From a checkpoint of a small transformer trained on Wikipedia: width 128.
Each number is 50 + 10 x the weight over its row's rms, rounded and kept within 0 to 99. Layers, rows and columns count from 0. The size before them is the row's rms in percent of the matrix's.

# layer 5 attention query, 128x128, rms 0.0535, rows 0-108, columns 0-63
100:69 59 52 38 59 47 42 48 47 58 32 47 46 41 47 52 60 36 45 64 66 63 28 44 36 62 56 70 56 64 43 57 55 51 54 60 59 50 56 66 59 50 41 38 55 34 46 37 52 54 62 52 39 68 38 53 37 51 63 64 49 49 49 49
102:33 67 47 59 66 62 56 42 33 40 44 62 47 57 40 56 50 68 34 42 44 67 43 52 36 46 60 50 42 51 48 53 57 46 46 24 47 48 55 56 74 58 44 52 43 47 41 54 49 53 66 53 44 46 36 50 49 53 59 65 68 39 53 50
108:52 40 37 73 41 43 43 48 35 66 61 46 47 58 51 51 67 38 53 40 47 56 59 50 56 71 62 34 62 52 39 55 44 43 55 40 53 58 60 56 40 48 52 68 51 49 39 68 46 38 54 70 61 53 58 33 26 44 51 31 55 50 38 65
099:46 50 51 57 22 58 44 56 56 61 28 37 41 47 44 52 54 41 59 40 49 67 42 49 39 43 71 45 50 38 47 48 38 53 65 55 45 54 40 48 54 49 33 40 37 43 37 52 35 54 51 63 49 46 49 52 63 52 54 52 30 48 34 64
106:51 50 54 51 25 52 37 70 43 51 65 32 45 52 34 45 30 47 49 45 34 57 50 55 37 65 40 46 27 27 52 61 52 51 45 44 44 50 34 37 44 55 32 46 56 56 51 44 51 46 47 43 29 68 39 62 25 50 43 52 54 68 70 62
100:45 51 52 40 34 49 55 39 45 52 39 59 64 45 52 54 51 59 48 34 39 48 45 38 66 55 66 55 64 47 38 49 68 46 51 67 37 35 53 50 26 53 55 65 46 39 56 37 59 42 67 45 48 35 41 51 42 48 44 50 43 47 51 62
105:50 38 51 46 46 49 48 60 55 55 52 47 53 38 64 62 39 43 54 53 54 60 28 40 55 59 35 48 49 40 30 43 48 40 49 59 32 46 55 56 39 39 48 39 62 29 61 53 51 55 39 46 61 45 42 51 52 51 71 48 67 50 51 63
124:63 49 63 63 47 54 36 47 49 50 67 47 33 35 53 65 57 48 52 53 57 43 44 72 49 74 48 41 36 37 56 66 40 49 55 42 44 57 51 38 43 53 38 44 45 40 45 44 57 45 57 52 40 42 57 49 57 42 67 50 43 70 70 48
115:50 49 53 61 53 39 40 46 61 56 55 29 57 32 26 49 50 53 71 52 63 40 58 50 38 69 59 43 42 42 62 57 35 60 60 41 56 49 50 59 55 41 43 66 50 65 56 22 64 65 51 59 58 48 42 56 62 46 47 45 49 58 45 40
103:33 52 55 51 56 49 53 31 47 51 53 45 46 40 61 60 52 58 35 39 65 49 53 52 40 61 47 55 37 40 54 51 51 50 37 34 64 63 57 53 51 47 57 39 79 41 54 54 71 51 49 48 45 56 35 76 35 65 20 54 73 47 59 42
096:42 58 44 49 49 41 45 60 58 60 52 47 37 58 37 51 51 41 50 62 57 44 55 57 53 40 72 47 39 49 39 60 31 65 53 44 50 54 31 67 63 54 48 61 68 45 52 49 41 35 34 56 63 53 40 36 36 54 58 50 45 47 55 52
101:62 69 57 55 58 59 23 43 48 50 61 49 34 46 53 46 53 37 35 44 51 49 44 53 39 45 50 58 37 56 44 60 57 52 40 59 46 53 55 53 46 56 50 54 43 57 50 80 30 49 54 45 48 44 44 40 45 58 55 67 37 57 60 50
099:60 52 69 40 59 56 52 52 43 52 36 50 46 41 35 69 55 59 46 50 55 50 55 38 50 54 62 62 60 43 69 59 39 56 40 21 53 56 41 50 68 60 44 37 53 52 49 34 42 31 51 51 44 46 35 25 61 67 49 61 52 49 42 47
097:63 33 56 42 38 59 50 56 38 56 28 59 73 70 54 52 67 46 41 46 36 69 40 44 64 64 29 49 49 40 54 45 49 33 46 60 51 43 66 51 39 49 57 34 58 43 68 47 56 75 60 57 58 46 57 54 50 53 41 40 37 47 59 62
113:38 57 42 42 45 36 43 44 51 39 40 56 61 66 72 54 51 49 57 41 47 55 46 43 56 48 38 72 64 53 45 35 66 43 50 57 49 61 55 42 53 52 61 42 62 54 64 51 59 36 30 38 55 48 56 60 40 35 59 44 51 41 58 47
116:45 59 48 39 58 61 41 65 50 64 25 72 53 63 67 40 65 56 49 51 30 50 57 65 60 45 60 50 48 61 52 38 55 61 55 50 57 40 56 58 44 66 52 49 43 58 43 44 64 51 46 64 35 42 58 49 44 44 53 56 39 24 30 55
103:59 57 35 42 47 49 47 64 38 48 72 75 47 59 39 39 45 32 57 60 46 46 50 66 41 35 48 48 62 56 40 48 68 43 58 53 49 45 49 45 53 42 57 42 48 44 37 48 58 49 72 56 49 55 58 39 49 59 72 49 37 43 51 65
109:57 40 55 47 49 44 48 53 45 62 51 41 37 36 35 52 43 38 54 76 71 44 43 53 41 38 57 39 76 51 41 20 44 55 43 51 50 45 32 72 61 47 46 55 55 40 39 44 35 53 43 64 32 49 57 57 63 47 64 50 54 53 61 57
097:56 39 48 39 60 46 61 41 54 45 70 41 47 44 47 54 61 32 29 55 41 44 63 60 60 52 67 51 29 61 66 70 38 58 41 45 62 58 52 47 46 65 50 58 52 45 63 73 42 40 48 53 53 47 43 32 40 40 56 40 43 59 46 53
091:53 57 57 60 45 56 50 47 40 35 65 55 61 31 63 50 39 68 36 53 44 47 56 56 44 36 64 55 28 43 46 60 43 59 48 44 49 39 73 46 48 51 38 63 45 41 48 33 32 65 47 29 37 59 57 44 61 35 48 43 52 40 40 47
095:47 41 54 56 39 58 68 74 41 63 61 48 50 58 46 52 52 63 69 52 48 28 67 55 51 41 49 51 47 46 37 57 24 49 57 55 33 38 57 74 59 56 57 66 54 43 58 44 49 54 39 47 67 71 44 63 41 65 44 56 64 61 54 58
098:39 32 44 50 41 52 44 35 35 42 58 48 51 33 41 51 49 48 41 47 50 57 64 45 55 49 38 43 27 69 60 45 65 53 48 33 34 45 55 55 43 51 60 68 48 52 45 40 51 50 54 63 50 30 48 37 55 36 41 57 45 53 46 40
115:53 54 56 53 46 63 49 45 42 37 70 54 60 42 45 44 49 50 34 33 47 52 48 43 53 52 41 68 49 54 68 55 43 46 43 57 68 49 54 56 44 54 60 71 40 54 51 38 61 63 28 49 66 54 45 31 66 38 48 57 36 52 62 65
106:52 52 46 47 52 45 37 54 55 42 52 63 55 57 49 57 61 37 52 56 52 51 50 42 63 67 63 47 45 41 76 62 51 54 55 27 65 72 49 49 44 57 49 62 56 57 57 27 47 60 37 44 41 59 42 60 41 25 58 58 48 54 67 60
114:39 53 57 23 59 58 64 47 48 49 38 46 55 56 43 56 33 32 55 53 41 59 63 53 40 48 74 41 44 54 53 36 62 57 52 62 44 51 53 57 64 57 34 37 68 41 53 54 37 44 40 49 44 60 61 41 41 47 52 55 56 52 42 36
114:61 60 48 63 57 42 58 58 50 48 43 48 50 49 37 37 37 42 35 47 59 45 59 38 27 60 49 56 33 47 68 55 73 42 44 50 50 61 43 39 45 38 48 46 49 34 53 50 43 56 53 49 66 47 63 57 53 69 44 49 29 41 69 45
105:45 36 50 55 50 68 48 37 61 47 38 52 49 57 71 55 36 44 50 57 53 53 28 38 48 50 45 74 51 45 36 52 41 33 39 34 39 33 67 51 39 50 47 25 48 52 56 60 61 55 50 59 72 43 65 43 63 55 56 44 52 50 49 58
103:62 40 51 69 65 46 46 48 57 52 55 56 38 46 31 51 36 58 43 57 56 29 47 54 50 26 56 18 53 53 55 63 50 56 56 57 60 40 35 58 59 49 36 58 59 36 42 54 42 47 63 74 50 47 61 62 46 48 56 66 60 44 35 60
109:33 66 51 45 53 52 54 48 47 37 31 51 64 62 56 54 51 50 53 39 45 50 47 40 67 19 34 66 46 58 53 38 50 54 66 41 42 44 53 37 48 59 54 56 35 56 45 58 62 55 58 44 62 62 39 43 50 67 51 39 40 54 38 59
093:60 63 43 56 48 48 42 50 52 42 45 50 65 41 51 57 66 54 39 63 64 46 42 48 43 53 55 62 37 35 35 49 58 53 43 25 46 47 31 60 61 44 45 33 54 37 48 55 46 54 54 39 45 43 37 45 59 57 56 30 40 68 48 59
106:65 37 46 40 48 37 33 43 50 64 52 43 55 52 42 37 53 52 60 28 65 36 51 56 31 59 45 47 47 62 30 59 58 57 45 44 44 66 48 42 36 41 40 37 69 37 32 35 54 47 55 54 28 48 56 60 56 56 46 50 69 48 57 55
097:50 49 65 51 49 33 44 62 47 37 48 42 48 44 62 38 47 42 61 37 44 31 43 25 47 50 66 67 58 44 68 48 57 47 49 38 36 61 49 65 64 53 61 47 45 55 56 53 34 39 51 41 43 68 52 52 67 49 61 61 62 45 46 38
101:54 61 51 61 49 64 47 52 53 45 47 43 55 63 55 46 43 76 57 39 66 45 64 55 51 38 51 48 55 50 42 49 62 56 63 47 41 45 41 48 44 64 32 70 69 52 63 34 44 66 35 63 34 53 60 56 39 55 56 38 44 45 46 50
093:60 53 51 63 42 45 43 43 53 44 60 45 51 45 43 81 59 49 65 57 59 68 59 55 50 39 43 37 56 65 34 58 40 47 42 53 57 48 52 82 45 22 43 43 41 59 38 49 56 58 48 44 51 61 48 62 44 39 68 56 76 62 51 39
101:44 60 67 44 46 55 54 65 48 53 47 41 61 37 24 46 46 65 52 49 49 53 56 34 40 55 54 54 49 59 68 73 58 45 41 43 55 60 64 45 63 55 55 60 46 42 54 49 54 47 50 48 53 54 35 53 54 58 54 58 53 44 23 46
106:56 53 50 59 40 46 42 48 39 49 74 52 49 50 47 20 35 49 50 42 60 46 51 47 42 41 57 62 63 56 44 62 36 24 39 70 59 64 44 48 60 39 52 51 48 54 57 43 49 33 56 54 43 65 50 62 41 55 54 57 48 55 51 68
104:39 55 53 53 48 56 51 62 61 56 66 62 31 40 49 64 55 61 40 48 48 42 41 56 62 43 69 36 42 27 62 64 51 42 47 57 58 58 43 45 64 63 33 62 60 46 56 46 41 58 53 58 67 37 49 53 45 39 51 63 42 56 53 46
101:58 55 53 49 64 49 61 47 52 31 41 45 51 61 63 72 29 40 50 55 35 61 33 51 50 45 34 52 48 44 29 32 52 61 33 40 57 49 51 44 36 53 39 42 50 53 63 59 51 58 30 49 57 32 46 48 44 46 52 36 57 48 38 50
100:36 39 73 49 41 41 49 45 48 47 63 60 51 49 55 45 56 52 48 49 32 45 46 55 73 35 38 43 36 44 52 58 47 57 46 53 45 56 51 42 40 54 61 42 55 47 54 53 41 32 68 40 62 29 52 40 52 47 49 67 54 76 41 64
101:47 44 42 33 49 50 64 60 53 48 43 52 51 28 61 60 60 54 62 57 57 31 37 55 64 39 55 54 57 47 58 42 30 35 53 43 55 54 30 43 47 44 26 53 68 54 48 53 39 62 47 63 39 60 39 57 52 66 51 51 40 57 57 38
105:47 44 14 52 57 59 65 52 49 49 47 41 53 58 53 57 31 42 59 51 48 49 59 36 40 42 46 59 41 54 35 39 48 60 47 46 57 40 59 57 33 38 38 54 53 55 42 44 69 59 76 66 43 60 49 35 54 35 59 40 52 62 52 63
096:45 57 69 36 40 36 47 59 36 58 31 41 65 40 50 47 57 47 47 69 38 60 55 62 60 43 59 37 47 56 47 51 23 42 49 53 53 51 33 38 59 52 50 47 31 48 49 35 39 54 48 37 48 51 50 36 45 74 42 33 49 58 37 50
093:66 38 63 50 56 48 49 46 58 58 53 43 51 32 42 66 31 40 58 63 57 56 56 56 55 54 29 42 54 50 62 36 40 66 70 51 59 46 45 39 46 51 44 63 47 47 33 42 49 71 47 65 48 60 51 47 61 50 60 48 36 51 61 42
109:66 47 47 59 29 52 39 56 45 41 50 44 38 36 45 53 43 56 45 54 58 51 48 61 49 36 40 40 34 37 44 58 47 54 26 59 71 58 43 34 42 44 33 41 35 59 42 49 36 60 49 44 64 55 55 65 55 41 67 53 29 54 72 40
125:44 49 40 67 41 60 46 58 32 51 58 54 47 51 48 58 59 42 54 59 35 43 48 50 59 58 61 69 50 41 61 44 29 39 61 33 62 47 47 45 56 51 66 61 40 42 49 50 62 41 47 49 75 64 47 54 56 35 59 42 43 46 56 63
101:60 36 53 58 59 70 76 66 54 52 52 48 43 41 49 68 46 41 34 46 35 33 60 57 35 55 59 62 35 56 50 49 68 30 39 43 54 40 45 53 42 50 35 34 52 58 54 53 61 31 38 44 43 45 46 47 66 56 44 29 55 33 47 59
092:46 32 52 58 43 46 81 63 48 57 81 66 54 56 57 57 52 37 58 54 53 71 65 44 68 39 63 44 53 57 46 50 38 58 61 54 55 45 38 52 46 50 52 64 50 35 34 55 50 61 45 45 62 41 35 45 44 62 50 45 43 56 35 48
115:42 63 63 49 63 49 48 43 70 46 52 60 33 50 69 34 42 54 44 39 69 46 49 37 34 45 56 68 51 60 36 54 57 42 43 43 47 28 55 41 51 62 45 30 51 54 54 54 54 56 52 54 56 65 53 45 46 53 62 54 66 43 52 40
098:54 53 48 35 53 64 62 35 60 52 48 51 55 27 69 25 49 43 50 69 62 58 58 53 56 48 38 68 45 47 49 45 36 48 35 45 53 42 46 53 47 46 57 60 51 47 54 61 60 33 47 64 42 29 64 49 51 47 55 59 64 39 77 52
103:40 49 38 36 40 52 46 48 55 41 61 44 49 60 52 47 61 34 40 34 61 58 33 23 47 47 60 69 70 54 52 70 35 63 61 46 47 47 51 42 53 55 61 53 48 61 67 50 70 61 48 68 37 48 41 66 43 57 60 57 44 49 55 63
112:58 50 48 68 54 40 58 42 34 55 58 43 56 29 47 48 64 54 38 51 64 65 59 63 58 53 39 40 39 55 69 52 50 34 59 42 61 44 50 38 44 58 45 42 48 34 55 64 37 63 48 52 72 44 36 44 57 55 45 60 58 69 37 49
102:68 50 52 59 47 51 39 32 47 47 37 40 60 31 61 44 60 44 46 52 56 50 45 41 55 63 48 46 42 65 56 39 54 67 48 42 63 39 57 59 47 58 45 51 40 40 32 55 32 60 45 57 59 36 47 38 56 32 52 57 41 32 46 44
106:59 40 41 75 40 64 56 32 65 37 48 64 50 55 58 51 51 61 39 64 49 49 60 50 59 51 29 37 63 46 32 51 57 49 59 46 60 44 64 39 48 37 67 42 61 35 38 62 56 52 74 49 46 51 55 62 44 43 35 39 64 44 51 70
108:50 63 28 52 53 48 47 52 61 36 57 54 50 48 60 57 56 58 65 41 49 40 54 45 61 37 54 45 54 42 65 31 33 48 46 64 47 54 45 38 47 51 61 61 42 53 51 47 30 65 45 43 56 58 49 40 32 41 48 36 29 51 58 61
099:68 48 65 45 41 60 52 44 48 53 57 52 56 50 71 65 45 51 44 54 61 63 55 54 45 47 37 32 21 36 41 52 56 48 62 39 39 28 60 50 44 43 57 53 34 44 35 44 63 62 47 57 49 51 62 47 54 40 34 62 59 32 64 37
100:60 57 43 49 43 43 56 32 53 37 46 41 66 47 59 55 41 58 59 50 42 42 53 46 55 38 59 34 46 55 35 42 46 53 34 37 48 33 61 36 44 41 63 39 68 36 48 63 26 30 62 67 43 30 59 67 53 65 51 62 61 57 56 55
098:47 41 40 54 46 65 62 53 57 60 67 61 35 46 37 43 42 36 43 35 58 61 51 49 63 68 52 45 50 41 51 63 53 63 52 52 61 55 35 57 56 54 53 64 56 47 55 36 41 69 55 54 43 55 51 55 50 43 67 50 64 37 62 45
107:49 47 44 56 54 52 43 39 57 60 49 47 58 69 55 63 43 57 62 58 49 51 47 57 42 45 29 54 33 62 45 54 42 49 41 52 42 42 57 49 48 63 52 70 60 39 41 47 39 31 59 42 62 56 44 46 65 45 56 71 48 45 44 56
095:61 49 54 57 49 23 45 38 52 48 41 44 62 54 45 39 48 46 55 57 52 58 60 63 42 52 33 39 42 74 40 67 41 50 48 41 61 54 68 66 53 35 51 55 55 48 53 42 48 52 56 49 65 63 54 58 51 55 38 46 52 55 50 42
102:43 54 56 56 44 57 47 47 43 43 69 45 53 38 62 59 42 46 52 47 38 45 54 56 57 63 68 23 24 40 43 57 35 68 42 47 51 70 45 58 52 68 60 59 58 54 41 44 38 72 53 30 49 47 50 34 56 50 56 42 41 57 50 39
110:49 62 43 45 65 61 58 53 54 54 60 32 37 66 50 45 51 39 59 58 66 56 50 54 48 52 42 45 67 70 53 73 52 60 52 52 49 42 73 54 50 52 55 43 54 35 33 52 39 77 64 76 63 51 52 58 69 60 45 55 50 57 42 59
100:52 34 39 34 59 57 34 73 58 58 37 41 56 62 48 43 51 57 57 43 49 59 58 59 53 63 66 60 68 61 52 30 47 48 63 56 60 50 40 48 48 45 53 39 53 52 43 59 41 47 37 52 43 57 43 40 58 44 50 64 63 59 34 39
096:62 55 59 68 35 42 80 52 67 52 53 45 46 53 60 49 45 59 62 39 62 59 37 47 38 68 43 77 52 36 71 46 50 39 60 51 47 42 36 43 51 35 43 51 51 47 48 55 47 56 54 51 57 32 52 57 55 39 51 53 39 47 53 38
102:49 58 52 54 59 23 45 31 47 44 62 45 46 59 28 55 63 49 52 48 58 46 60 67 62 50 35 35 61 51 49 78 58 55 64 50 52 64 47 49 49 45 64 42 46 52 30 54 41 42 51 63 47 39 40 49 30 51 43 37 56 45 65 52
121:42 35 27 40 52 47 47 51 49 69 76 53 33 53 61 41 61 41 55 47 59 45 41 55 58 52 56 51 53 50 50 70 38 47 45 58 61 52 57 55 32 50 59 49 54 40 51 47 60 50 50 57 42 43 52 47 51 46 43 60 51 47 46 57
088:63 52 58 44 64 47 32 41 41 58 60 69 39 27 55 31 54 46 41 58 53 48 31 40 49 50 50 48 59 65 48 49 63 54 43 48 48 47 64 42 37 51 48 46 41 42 49 82 38 55 52 46 32 53 56 54 58 47 65 58 31 31 45 31
102:41 57 55 31 48 55 52 62 47 55 69 55 50 59 39 55 44 35 64 55 61 40 54 58 57 51 54 38 57 51 60 55 41 59 64 44 47 30 57 62 50 50 55 63 35 60 34 20 49 56 55 66 46 45 54 30 48 54 48 54 50 56 27 58
099:45 46 59 59 41 44 46 59 53 38 39 53 45 63 57 44 51 61 48 48 52 46 45 48 57 43 57 55 76 43 50 57 32 49 54 46 39 60 44 46 64 46 56 39 46 55 60 53 52 33 48 51 67 51 54 61 55 53 57 53 50 54 48 46
093:34 59 48 46 56 46 73 58 54 35 67 50 43 64 57 76 44 72 47 39 58 41 59 41 53 62 55 53 60 45 59 56 43 60 48 54 54 50 42 62 67 58 50 66 55 58 45 60 48 47 48 37 46 52 46 52 42 30 54 56 54 55 36 42
105:67 58 66 30 43 41 45 49 60 49 36 47 44 51 57 37 40 40 51 60 57 32 44 49 40 28 39 74 57 53 44 37 53 62 57 51 53 46 61 64 51 50 47 26 51 41 58 63 48 31 47 56 35 51 40 59 76 60 53 44 54 43 46 28
121:59 39 57 69 37 58 58 41 51 42 59 49 49 44 60 54 67 47 51 47 59 59 38 37 54 53 39 63 49 45 65 54 54 48 49 59 47 35 53 42 40 52 63 62 34 58 56 44 58 71 55 59 61 50 44 34 71 36 52 56 42 58 53 61
110:55 57 60 31 55 37 45 54 56 50 28 37 61 39 49 41 61 59 57 51 46 48 57 44 33 49 71 42 37 60 53 44 47 59 26 38 52 63 48 46 61 65 45 54 52 52 69 44 42 31 47 41 30 62 46 47 53 55 52 54 53 29 42 20
098:47 48 49 52 52 53 45 54 48 50 42 44 50 42 49 74 42 54 60 59 45 49 49 42 38 67 40 68 35 35 64 30 63 51 47 53 52 63 61 58 55 47 53 55 44 60 57 27 60 37 39 43 50 46 56 39 59 31 36 44 46 61 54 51
111:42 65 48 53 57 41 45 61 53 51 49 46 43 53 47 64 57 57 66 44 50 45 44 60 65 70 73 55 44 21 72 59 36 42 49 45 65 55 45 37 44 59 55 51 40 66 62 28 51 61 35 51 58 62 51 41 35 53 63 51 44 57 49 50
100:69 41 59 47 45 45 49 46 66 52 25 38 63 39 52 46 45 46 50 49 40 54 45 46 51 30 43 43 26 55 29 42 54 47 54 61 42 33 54 43 35 59 33 29 55 51 51 49 51 54 46 40 49 39 56 44 63 53 53 51 47 62 56 53
079:52 47 52 31 47 47 44 48 53 56 24 57 55 69 46 47 58 56 49 42 46 71 36 42 58 37 63 66 58 62 66 32 38 53 57 65 35 43 58 46 50 48 45 52 62 54 54 58 48 33 38 44 44 47 34 42 66 61 34 59 48 27 40 41
086:54 50 59 63 48 48 60 27 55 25 45 57 63 52 59 55 51 60 43 42 40 61 52 49 43 60 47 54 35 70 38 60 51 42 42 54 60 31 45 43 61 33 44 59 62 54 57 63 56 48 44 62 43 52 56 59 49 43 56 52 62 36 30 40
105:55 62 51 46 53 65 46 70 37 54 48 56 50 58 36 38 48 64 55 38 37 53 52 44 60 43 38 50 57 33 71 55 37 45 43 56 52 72 40 48 44 59 50 57 51 57 53 47 38 60 49 34 51 84 50 59 46 67 46 42 26 50 60 52
110:45 41 61 41 41 44 44 46 54 49 43 44 42 53 58 36 33 56 68 49 65 44 44 55 42 41 56 36 55 49 27 49 52 57 50 60 41 29 53 53 46 49 39 34 57 54 36 43 37 60 60 62 22 34 65 61 54 53 60 55 69 53 44 35
083:53 38 56 45 49 51 52 56 40 42 36 53 78 65 42 53 51 53 48 31 31 62 46 43 55 50 38 60 60 61 72 40 50 46 68 68 49 41 58 47 59 66 60 52 38 49 71 43 44 45 45 32 50 55 64 36 71 52 46 55 31 39 35 54
097:49 64 46 80 54 50 58 53 48 34 61 69 53 58 52 58 61 58 38 51 48 57 39 52 70 56 38 58 62 40 39 42 54 48 73 61 44 53 53 54 56 53 58 54 51 53 50 61 41 62 47 45 71 52 60 57 29 54 52 34 37 66 61 50
099:37 36 57 50 41 62 52 59 45 34 32 51 57 55 38 69 58 65 59 57 55 67 64 52 57 56 43 51 45 55 45 47 56 41 51 59 51 53 51 43 58 46 50 71 46 59 40 32 54 50 45 56 45 54 44 59 53 47 52 65 67 37 60 35
103:50 40 40 46 48 42 60 51 43 71 67 34 50 68 36 52 35 35 31 52 47 43 47 60 43 61 42 63 56 46 47 38 61 52 53 48 23 33 50 63 48 49 50 36 54 40 42 52 58 44 64 57 48 46 47 42 62 54 40 52 56 65 44 57
105:54 61 59 42 52 45 48 37 43 46 39 38 59 60 61 64 48 55 45 60 53 39 50 58 51 42 47 55 26 49 40 50 49 63 57 34 44 34 54 41 46 68 39 35 67 50 57 57 57 46 50 44 51 55 47 29 42 72 56 54 52 62 50 52
096:47 49 58 55 53 50 48 60 49 44 56 50 44 55 59 47 50 45 45 47 46 36 49 52 55 46 62 53 60 42 69 77 25 44 50 45 54 50 39 45 60 56 56 48 56 54 59 51 41 35 48 55 37 59 47 46 60 72 56 47 56 61 34 60
098:43 31 52 63 38 51 49 39 45 47 48 44 50 61 29 58 58 46 46 56 47 50 61 42 40 55 55 54 55 69 34 45 54 49 54 53 38 63 50 62 62 32 59 56 47 48 60 40 59 26 45 48 44 54 64 63 50 30 51 51 70 50 43 50
082:50 46 46 53 24 41 53 53 39 46 45 54 45 38 40 56 57 51 47 48 40 70 40 58 57 50 47 45 51 45 56 63 44 38 65 63 58 42 51 47 39 44 61 54 36 52 56 27 41 49 63 58 46 39 39 37 43 34 41 51 51 57 47 62
105:47 57 45 58 32 53 60 70 27 57 67 61 48 45 48 37 35 69 46 54 33 52 54 48 55 28 51 38 50 55 41 52 41 47 50 51 44 40 46 43 52 53 44 67 56 32 61 48 48 61 56 55 31 62 52 56 60 54 51 36 60 60 51 69
080:49 64 60 28 54 63 58 61 40 33 42 57 43 62 55 47 53 65 39 61 61 45 59 40 58 48 51 58 43 34 72 54 50 50 44 40 57 62 59 46 44 55 53 58 44 48 58 36 35 52 48 60 58 47 44 64 48 52 48 57 45 57 48 36
108:44 40 46 59 53 38 45 48 54 34 57 55 63 63 41 53 51 50 52 30 42 58 38 57 65 43 56 57 69 57 45 61 50 50 69 65 50 45 51 43 58 46 47 51 68 56 39 58 52 51 62 69 37 46 40 67 48 54 60 61 60 66 51 61
093:52 55 40 37 56 55 53 42 63 49 41 56 54 34 43 45 63 51 47 44 50 60 32 51 51 62 54 44 55 61 44 48 56 58 52 75 63 59 41 52 52 41 45 51 45 59 59 66 37 80 44 39 49 49 52 35 50 53 45 55 30 53 53 38
086:54 37 51 56 43 62 54 59 42 55 62 43 65 41 39 37 42 43 43 46 47 56 55 47 37 48 61 37 38 41 54 38 49 57 58 53 49 55 38 37 41 55 27 58 38 44 60 55 49 62 56 47 55 55 56 52 53 36 49 50 26 55 51 53
109:46 58 63 57 31 53 45 58 54 40 48 54 32 55 66 48 33 63 62 47 63 48 45 57 47 55 39 61 53 34 50 62 54 54 37 58 41 59 46 36 25 48 51 47 35 61 64 36 47 52 51 45 40 35 73 66 46 44 50 49 44 52 64 48
104:63 43 37 44 63 36 51 33 41 61 53 44 45 68 39 43 68 38 27 64 47 55 58 45 54 63 54 60 62 57 64 47 56 36 56 52 49 50 75 65 46 50 70 43 50 45 56 53 50 20 57 59 72 49 47 36 61 40 41 61 47 45 38 53
083:62 47 48 37 59 47 52 46 56 60 25 37 39 43 46 42 46 50 47 62 57 52 43 40 45 61 41 57 48 63 53 33 48 47 48 46 25 47 55 47 59 54 40 43 32 51 50 50 50 39 47 36 59 29 41 38 66 66 51 53 40 46 59 34
099:47 67 59 45 40 58 52 67 49 56 56 52 26 57 58 42 37 33 46 61 54 34 66 44 52 48 54 58 56 41 53 61 38 44 48 38 38 65 60 69 57 46 53 39 52 56 60 47 39 49 65 39 59 58 55 75 58 47 41 40 57 60 36 62
081:59 64 55 53 53 47 44 64 53 55 50 52 35 41 68 40 50 43 68 61 57 35 44 53 48 43 50 57 32 31 54 60 46 51 41 38 42 49 38 38 52 65 47 44 47 54 50 50 59 52 42 52 56 50 48 46 54 71 56 34 30 57 68 57
102:53 54 65 41 38 77 64 67 37 60 59 44 61 47 31 59 37 59 38 65 46 55 68 61 50 41 40 34 32 40 52 47 52 47 44 44 50 44 39 49 56 57 49 64 41 40 47 36 49 59 54 49 53 59 51 45 54 49 43 44 41 59 52 64
075:49 43 43 52 31 60 40 59 35 52 67 55 57 52 41 40 40 49 66 23 54 56 42 42 61 46 44 62 48 43 50 51 43 63 51 54 36 43 52 37 27 58 50 53 43 59 42 31 52 67 45 53 49 53 52 49 52 56 58 50 45 75 54 70
103:52 56 48 40 58 60 62 58 46 48 47 58 54 40 50 52 49 54 45 49 40 57 53 29 42 37 37 49 27 49 69 44 47 50 34 44 50 39 50 42 52 61 50 57 40 40 49 44 55 63 39 46 58 62 41 22 59 57 46 43 38 52 69 46
090:53 43 37 60 57 44 55 46 46 53 60 40 35 36 50 47 57 49 46 55 54 54 63 40 46 73 50 56 49 38 65 52 49 35 36 25 59 57 60 67 47 45 74 53 39 50 56 36 58 38 43 45 66 56 48 49 53 31 33 40 44 44 61 47
099:45 60 56 39 64 45 46 59 53 49 51 64 61 42 40 44 54 69 63 36 45 51 64 52 61 58 65 33 49 48 51 52 45 61 48 50 72 65 33 56 63 55 49 63 50 48 63 42 40 64 38 41 43 67 50 50 30 49 55 45 47 48 46 37
086:43 43 50 46 32 46 41 43 55 45 50 45 46 52 67 54 40 46 70 47 60 45 48 56 51 50 61 44 47 40 57 65 41 48 59 66 59 40 57 42 33 40 55 48 41 56 32 27 55 52 61 63 42 26 59 50 45 42 55 56 55 45 40 54
084:44 63 50 46 49 64 54 73 42 56 57 51 51 42 52 48 57 54 48 41 47 45 44 39 60 55 44 58 55 40 71 57 45 40 47 38 47 56 47 34 54 63 55 45 37 59 65 47 44 61 46 48 55 60 50 42 60 69 51 49 34 61 46 45
092:64 42 56 56 50 59 50 31 56 35 28 53 69 37 51 59 56 41 40 59 55 63 62 45 34 59 46 55 40 53 57 40 67 61 40 34 40 57 46 55 62 56 54 49 48 45 57 40 57 48 44 50 59 56 49 50 63 39 52 54 40 33 65 20
098:68 60 65 45 49 55 41 41 56 50 43 59 26 55 61 36 53 41 41 58 62 28 50 47 47 49 44 73 59 36 55 52 33 54 46 39 52 46 56 56 39 50 62 37 41 42 54 67 49 54 61 33 50 50 52 63 73 54 45 42 22 53 48 42
086:57 73 32 66 56 43 54 55 52 45 62 56 43 31 61 53 37 45 36 52 38 43 59 55 44 53 52 51 40 39 48 64 52 47 43 44 42 67 36 46 56 50 46 46 64 49 49 61 41 52 58 46 63 53 56 55 40 51 53 38 42 64 72 46
104:60 41 58 35 52 45 51 45 50 57 35 40 64 72 29 54 40 44 46 54 41 52 53 54 46 43 43 66 56 63 30 20 59 58 59 62 30 31 68 66 53 50 47 35 60 42 42 55 58 35 59 55 43 49 36 44 65 58 44 60 55 48 51 49
091:55 59 53 52 69 36 48 37 48 45 46 55 48 53 52 71 44 49 58 57 51 43 57 58 43 62 45 55 26 41 42 37 64 61 54 31 45 34 58 65 58 57 38 52 68 48 48 50 62 49 39 43 54 55 46 46 41 45 55 41 61 61 56 47